Weights of a small GPT-style language model, trained from scratch on English Wikipedia.
Architecture: learned positions, biases, tied embeddings.
Training: a variant of SOAP for these matrices, 878M tokens.
Each number is 50 + 10 x the weight over its row's rms, rounded and kept within 0 to 99. Layers, rows and columns count from 0. The size before them is the row's rms in percent of the matrix's.

# layer 2 MLP up, 2048x512, rms 0.041, rows 801-826, columns 0-63
095:54 44 37 55 61 56 38 54 50 38 36 45 78 49 56 51 49 43 56 39 21 50 63 49 58 47 57 31 67 37 44 42 40 56 57 47 45 52 42 56 57 44 48 30 46 52 63 64 51 50 64 48 80 43 52 47 48 46 46 66 60 51 31 36
093:51 38 49 41 51 29 47 43 52 52 46 61 57 41 41 62 45 56 51 41 33 48 44 59 42 48 44 38 71 61 44 46 50 42 56 49 32 51 61 44 55 42 66 63 38 42 61 30 41 46 51 36 31 61 60 27 56 65 50 47 40 69 45 41
093:63 68 41 30 48 52 55 58 50 47 44 44 45 43 41 68 40 35 54 49 51 51 60 55 55 26 68 47 45 30 40 49 47 53 60 56 50 67 29 52 60 47 56 55 43 42 65 45 47 49 75 48 52 55 51 49 61 59 51 49 54 60 43 42
119:38 38 66 51 54 51 49 47 46 57 43 52 65 64 44 43 41 40 49 53 27 44 56 47 59 63 64 56 43 43 56 62 57 46 77 73 45 57 27 39 44 55 60 31 55 36 45 61 66 47 35 52 52 59 57 58 48 45 36 60 56 40 52 55
091:46 53 50 56 50 61 53 54 58 35 43 52 57 45 32 54 41 67 59 58 55 36 47 50 49 39 44 59 53 43 63 64 45 50 66 56 37 66 47 55 43 61 49 44 63 28 42 63 63 50 39 34 83 34 46 48 47 57 38 56 66 65 52 50
107:64 52 34 54 53 44 34 38 51 34 69 56 44 51 43 63 56 41 55 65 52 41 54 33 55 47 49 57 50 34 52 51 45 40 36 54 56 41 58 59 62 47 76 48 72 43 72 63 59 62 34 43 60 59 28 63 33 64 45 39 52 45 44 45
102:38 41 44 64 49 32 57 52 71 57 50 68 46 46 53 63 44 49 53 38 52 75 67 56 35 47 41 29 48 45 50 36 45 46 51 47 41 38 49 38 58 52 54 43 55 54 61 50 67 52 45 59 61 47 75 42 32 41 28 42 55 70 45 53
108:61 43 39 42 57 44 47 42 38 65 55 59 47 55 46 50 36 59 58 35 51 38 54 54 49 60 51 46 69 56 36 47 51 42 48 46 47 49 48 48 72 57 66 50 50 43 37 45 35 65 53 61 59 53 53 43 50 66 69 68 44 30 36 44
108:54 44 45 56 52 43 38 59 65 33 54 57 52 57 44 58 72 47 43 56 36 49 43 39 51 41 67 47 46 44 57 45 44 45 70 61 51 51 50 48 52 50 61 63 27 52 56 53 51 40 31 58 40 68 40 74 56 38 51 50 69 52 56 63
099:58 41 57 60 52 48 53 35 57 41 27 69 43 51 43 44 54 49 42 54 64 58 52 44 48 65 40 50 73 60 51 49 39 59 50 58 44 52 40 60 69 53 52 66 44 54 44 58 30 63 46 48 65 68 44 66 40 60 40 57 63 60 45 46
094:54 58 51 58 29 59 57 43 39 43 50 54 39 41 40 36 52 42 54 58 64 75 59 39 71 41 48 57 43 50 60 43 56 47 57 38 36 65 43 35 57 54 49 49 44 49 47 47 45 61 64 49 75 38 48 51 53 45 44 44 60 60 57 45
090:25 44 44 51 58 33 45 48 51 54 58 54 45 56 39 34 58 69 46 55 44 61 43 48 40 53 55 52 48 52 49 55 57 71 56 49 57 58 38 34 37 39 68 59 55 28 28 51 36 59 36 54 48 54 55 46 60 48 47 53 55 46 39 39
089:42 51 58 60 59 54 37 41 62 48 41 52 59 67 37 53 65 37 40 66 61 60 37 47 34 47 56 48 58 34 90 39 49 56 52 45 58 44 50 57 43 35 43 58 69 31 55 46 35 73 31 39 53 66 60 48 63 39 72 45 45 42 44 55
092:53 58 42 48 29 47 57 57 61 65 49 49 54 34 52 62 38 41 59 51 51 38 60 47 48 48 60 57 57 44 37 63 53 41 44 54 48 51 50 54 49 53 53 55 48 51 49 45 60 63 52 51 70 53 52 49 54 66 65 53 36 39 35 43
094:50 41 45 51 48 39 83 49 63 57 54 61 60 65 48 38 65 57 44 52 61 37 68 42 50 47 29 50 73 49 53 33 52 55 46 54 58 52 47 41 38 58 34 39 38 41 39 36 39 51 33 48 41 68 62 48 56 60 54 60 56 47 49 53
099:52 55 40 46 21 30 56 56 57 57 39 53 42 47 56 52 49 50 51 41 59 59 57 25 40 50 48 64 50 33 40 40 35 50 42 49 52 69 45 60 59 78 51 60 53 58 48 39 51 60 27 71 70 56 55 45 33 26 58 53 31 50 45 69
105:47 48 43 69 48 49 51 58 45 38 61 44 54 45 51 40 42 45 49 58 46 52 66 61 39 50 69 61 36 33 53 50 50 46 43 40 66 38 55 45 67 59 65 75 34 41 59 52 33 45 47 44 64 43 39 61 57 46 60 51 53 50 39 50
105:42 57 24 59 60 69 60 37 60 53 37 45 43 59 34 45 57 54 43 62 62 54 62 57 62 41 54 41 49 49 59 47 46 43 50 32 28 37 61 50 48 61 53 39 54 45 42 59 39 40 49 50 29 70 54 50 58 50 55 49 51 47 58 45
102:52 55 58 59 37 75 43 35 65 47 59 52 43 76 63 28 52 55 65 69 53 59 53 62 59 45 61 40 58 41 37 67 55 66 55 22 33 40 51 60 51 47 79 51 46 45 50 42 61 57 50 37 50 40 59 60 57 65 60 47 26 57 67 41
093:56 45 60 36 67 53 48 35 48 61 75 63 60 71 44 56 51 58 37 72 49 55 33 73 63 40 57 72 67 47 61 53 64 51 57 49 45 51 60 50 53 51 37 53 52 36 43 70 42 42 51 70 60 38 44 64 66 54 55 52 72 49 44 47
094:58 66 41 50 69 46 41 47 41 50 65 35 46 49 40 50 61 43 61 52 42 65 56 52 40 45 46 37 68 61 45 47 37 46 63 56 51 57 37 78 61 54 47 34 34 46 47 51 55 51 44 32 55 61 54 43 56 56 44 59 43 42 52 53
100:55 57 50 52 42 64 61 43 62 60 48 65 49 57 45 38 47 49 56 47 39 52 41 69 64 69 50 54 52 35 57 50 38 48 47 48 32 58 45 53 54 25 56 41 47 42 47 55 48 37 49 48 52 39 53 42 73 45 54 37 52 50 39 36
098:55 55 31 65 51 36 46 53 48 44 50 44 46 47 48 43 53 58 53 45 41 57 62 65 60 44 43 60 57 61 43 65 48 63 56 80 50 52 43 48 50 49 32 53 42 63 48 40 47 50 57 58 50 36 33 49 36 43 49 57 61 39 66 49
099:74 53 51 60 46 36 52 63 37 68 56 48 53 56 53 61 52 35 46 36 39 49 35 44 60 50 39 40 50 41 60 60 50 45 54 34 51 51 67 58 50 47 45 64 51 34 48 43 52 63 72 42 55 67 57 50 42 45 41 44 53 63 58 66
095:50 59 63 49 35 45 65 63 37 41 43 53 39 50 63 50 50 46 52 52 53 47 64 53 38 48 40 42 60 59 51 45 48 51 45 66 42 42 59 49 39 43 36 51 59 44 39 58 43 37 60 54 54 37 38 66 43 62 59 46 48 41 56 48
128:55 55 44 45 57 56 72 63 61 52 64 42 48 66 58 41 55 41 64 53 52 72 29 61 42 45 58 32 44 47 35 60 57 56 50 45 43 53 69 56 55 49 37 44 57 55 52 57 57 29 50 48 42 44 29 41 41 47 48 39 44 55 39 49
# layer 2 MLP down (transposed), 2048x512, rms 0.041, rows 801-825, columns 0-63
100:31 41 48 46 66 53 58 61 48 40 54 57 57 52 55 39 60 39 63 45 27 54 49 53 52 55 52 43 70 53 54 67 46 55 40 67 41 41 70 45 51 59 51 46 52 55 53 45 62 43 50 40 68 59 44 55 56 45 37 50 41 50 49 68
104:42 46 49 21 42 37 41 49 35 62 68 47 51 56 49 44 50 35 49 56 60 61 40 52 53 56 51 41 41 74 54 69 62 38 43 52 31 48 51 39 66 46 43 47 49 28 34 49 51 42 58 35 42 40 45 44 24 62 79 51 39 50 46 53
101:67 57 50 46 46 54 49 48 47 48 58 55 47 51 45 66 72 51 54 64 32 28 57 38 52 45 37 35 48 55 46 47 60 34 30 44 48 41 61 58 43 51 58 49 46 42 55 37 45 32 64 55 44 42 45 59 40 54 41 64 43 45 62 57
107:41 60 50 54 47 63 47 40 48 43 55 42 49 47 50 38 44 43 49 36 66 41 55 54 58 54 58 45 38 53 54 45 52 35 38 59 52 53 39 43 41 64 74 59 50 43 50 47 49 47 47 22 28 43 41 50 48 41 35 51 61 43 67 49
101:55 54 45 43 45 60 39 44 51 45 59 52 48 41 58 53 66 59 57 71 48 67 49 28 63 41 52 47 75 56 84 53 45 37 71 67 58 57 59 53 48 56 44 30 38 49 59 55 72 41 50 53 45 38 63 60 49 46 26 41 53 71 53 49
109:51 44 51 65 39 51 64 59 64 44 58 42 55 54 45 48 50 45 42 57 41 52 59 43 51 27 39 40 52 48 43 61 61 51 42 48 51 49 57 46 46 68 73 57 44 36 61 37 59 57 53 57 57 70 49 44 38 33 37 53 37 45 46 47
105:48 40 69 68 49 43 57 31 46 63 43 53 58 54 56 70 62 65 70 56 69 59 45 50 49 42 62 58 35 41 54 33 50 69 35 52 41 41 56 47 39 34 61 77 44 49 39 40 60 41 42 52 50 42 56 53 49 77 40 48 60 44 34 49
102:61 43 46 56 27 63 34 57 43 46 47 59 55 52 65 64 45 45 56 44 37 41 39 54 45 60 62 56 30 50 61 50 45 40 53 58 61 57 60 42 58 31 53 56 67 56 76 54 63 62 58 47 51 57 52 55 55 52 43 64 46 61 61 42
100:44 60 47 58 66 44 41 52 36 60 33 47 37 55 56 51 25 49 60 60 67 36 55 57 49 46 51 51 44 56 52 44 49 55 34 59 42 22 70 37 52 38 52 36 51 50 55 49 65 65 66 66 51 36 58 50 35 36 38 50 26 48 60 50
102:50 42 72 42 41 52 52 43 50 46 54 61 45 32 51 33 48 44 52 46 50 41 33 33 62 61 71 55 39 46 62 48 68 36 66 40 64 50 55 50 47 38 58 46 57 44 56 36 49 38 52 64 37 58 50 60 31 27 51 33 62 34 52 52
085:52 36 64 36 68 55 61 53 65 54 45 54 62 55 67 65 57 46 45 54 34 44 52 48 51 52 64 46 61 49 46 48 49 63 45 55 53 56 45 57 43 39 38 49 63 40 54 51 43 50 33 49 49 67 71 51 46 71 45 58 34 45 57 58
101:57 39 57 56 62 52 28 52 54 45 44 33 51 40 45 60 57 50 55 57 61 63 51 54 38 51 54 50 52 47 67 60 55 34 48 46 49 33 64 58 40 53 53 68 63 57 61 65 51 56 47 63 41 41 57 46 57 35 53 55 57 43 57 50
099:57 45 54 49 70 62 65 58 45 39 35 61 41 53 61 53 58 48 51 44 65 65 50 48 50 55 40 52 69 39 48 51 60 45 51 52 58 54 59 49 50 46 58 45 25 51 39 54 66 56 47 39 59 48 39 56 46 70 63 65 41 51 54 62
095:52 38 48 42 65 45 52 47 51 36 52 38 52 44 47 42 57 37 69 43 48 70 45 47 45 36 36 47 40 66 82 59 51 50 46 49 56 45 36 69 51 71 55 50 57 52 76 48 47 44 33 77 47 55 46 60 57 29 54 67 57 61 38 52
096:55 50 53 57 61 39 36 41 47 56 51 54 41 50 61 59 57 46 57 65 51 49 58 64 46 44 52 55 50 32 53 34 42 48 64 69 31 55 40 49 60 40 38 72 38 50 16 45 53 50 54 56 41 52 36 34 31 60 43 39 60 48 59 42
093:40 44 60 53 66 62 59 46 51 37 32 52 62 59 47 44 18 52 48 35 66 28 54 82 70 44 44 32 37 49 52 44 51 48 56 30 47 52 33 50 60 48 34 60 30 48 39 53 76 48 68 40 51 60 35 36 39 55 40 45 67 38 56 35
092:51 28 55 50 39 54 39 52 50 62 49 58 51 55 52 65 56 30 13 58 59 48 58 39 48 51 35 30 53 61 60 60 54 57 46 47 35 52 48 56 44 51 27 39 57 49 53 43 43 50 26 57 45 64 70 42 42 53 39 45 38 63 51 54
090:45 48 77 44 56 39 47 48 39 51 65 55 51 58 50 50 43 47 52 47 45 46 41 70 49 62 50 56 42 54 55 51 54 45 51 69 61 60 37 55 40 30 42 49 43 56 38 41 66 64 54 55 73 39 46 55 47 28 39 43 38 49 45 40
089:55 57 49 39 41 41 51 49 37 42 56 46 55 32 43 61 39 50 48 45 52 52 44 62 41 37 57 65 46 55 47 37 39 28 35 70 53 47 54 43 47 52 25 50 64 49 55 45 43 51 56 50 50 53 38 53 43 43 26 55 60 56 36 59
101:48 40 34 43 43 45 65 44 67 56 28 66 47 27 47 61 55 50 69 55 55 53 53 42 53 50 39 44 38 44 54 46 41 44 46 32 37 60 44 50 38 64 44 64 43 69 63 52 50 64 25 42 37 39 51 47 43 51 63 56 44 59 40 57
102:39 55 40 42 48 66 49 44 55 54 38 36 64 51 43 42 42 36 50 51 53 45 48 43 46 59 53 45 63 60 59 39 54 57 30 49 68 43 30 58 35 68 66 46 43 41 62 67 54 57 49 69 78 32 50 44 60 57 44 54 64 41 61 43
099:45 44 45 47 50 49 39 46 48 62 54 51 28 57 48 45 42 65 39 58 69 76 48 22 49 34 52 69 69 46 67 73 41 54 46 48 68 35 51 62 45 40 28 45 58 40 62 70 56 53 65 38 47 66 47 52 49 36 68 56 34 42 71 39
097:61 60 52 44 48 47 60 61 55 64 44 56 56 53 53 50 46 46 46 66 39 52 55 46 53 49 61 43 47 27 25 45 50 60 65 39 47 38 50 49 42 58 58 49 52 40 41 67 57 40 63 50 69 60 39 59 59 44 50 49 47 49 46 48
100:55 45 63 50 49 47 35 59 57 51 54 54 50 28 57 59 57 55 49 49 34 52 54 44 48 59 58 43 36 35 27 49 66 38 63 52 52 43 53 31 53 46 45 53 41 60 53 56 58 30 70 56 70 42 43 63 49 54 47 53 36 51 52 52
099:45 52 23 51 49 54 48 55 31 56 48 57 41 48 59 63 45 55 48 49 54 46 61 42 56 56 47 57 60 37 50 30 69 52 48 33 40 59 45 58 48 56 33 50 55 71 47 52 35 57 38 26 55 50 72 46 50 64 53 39 52 47 56 43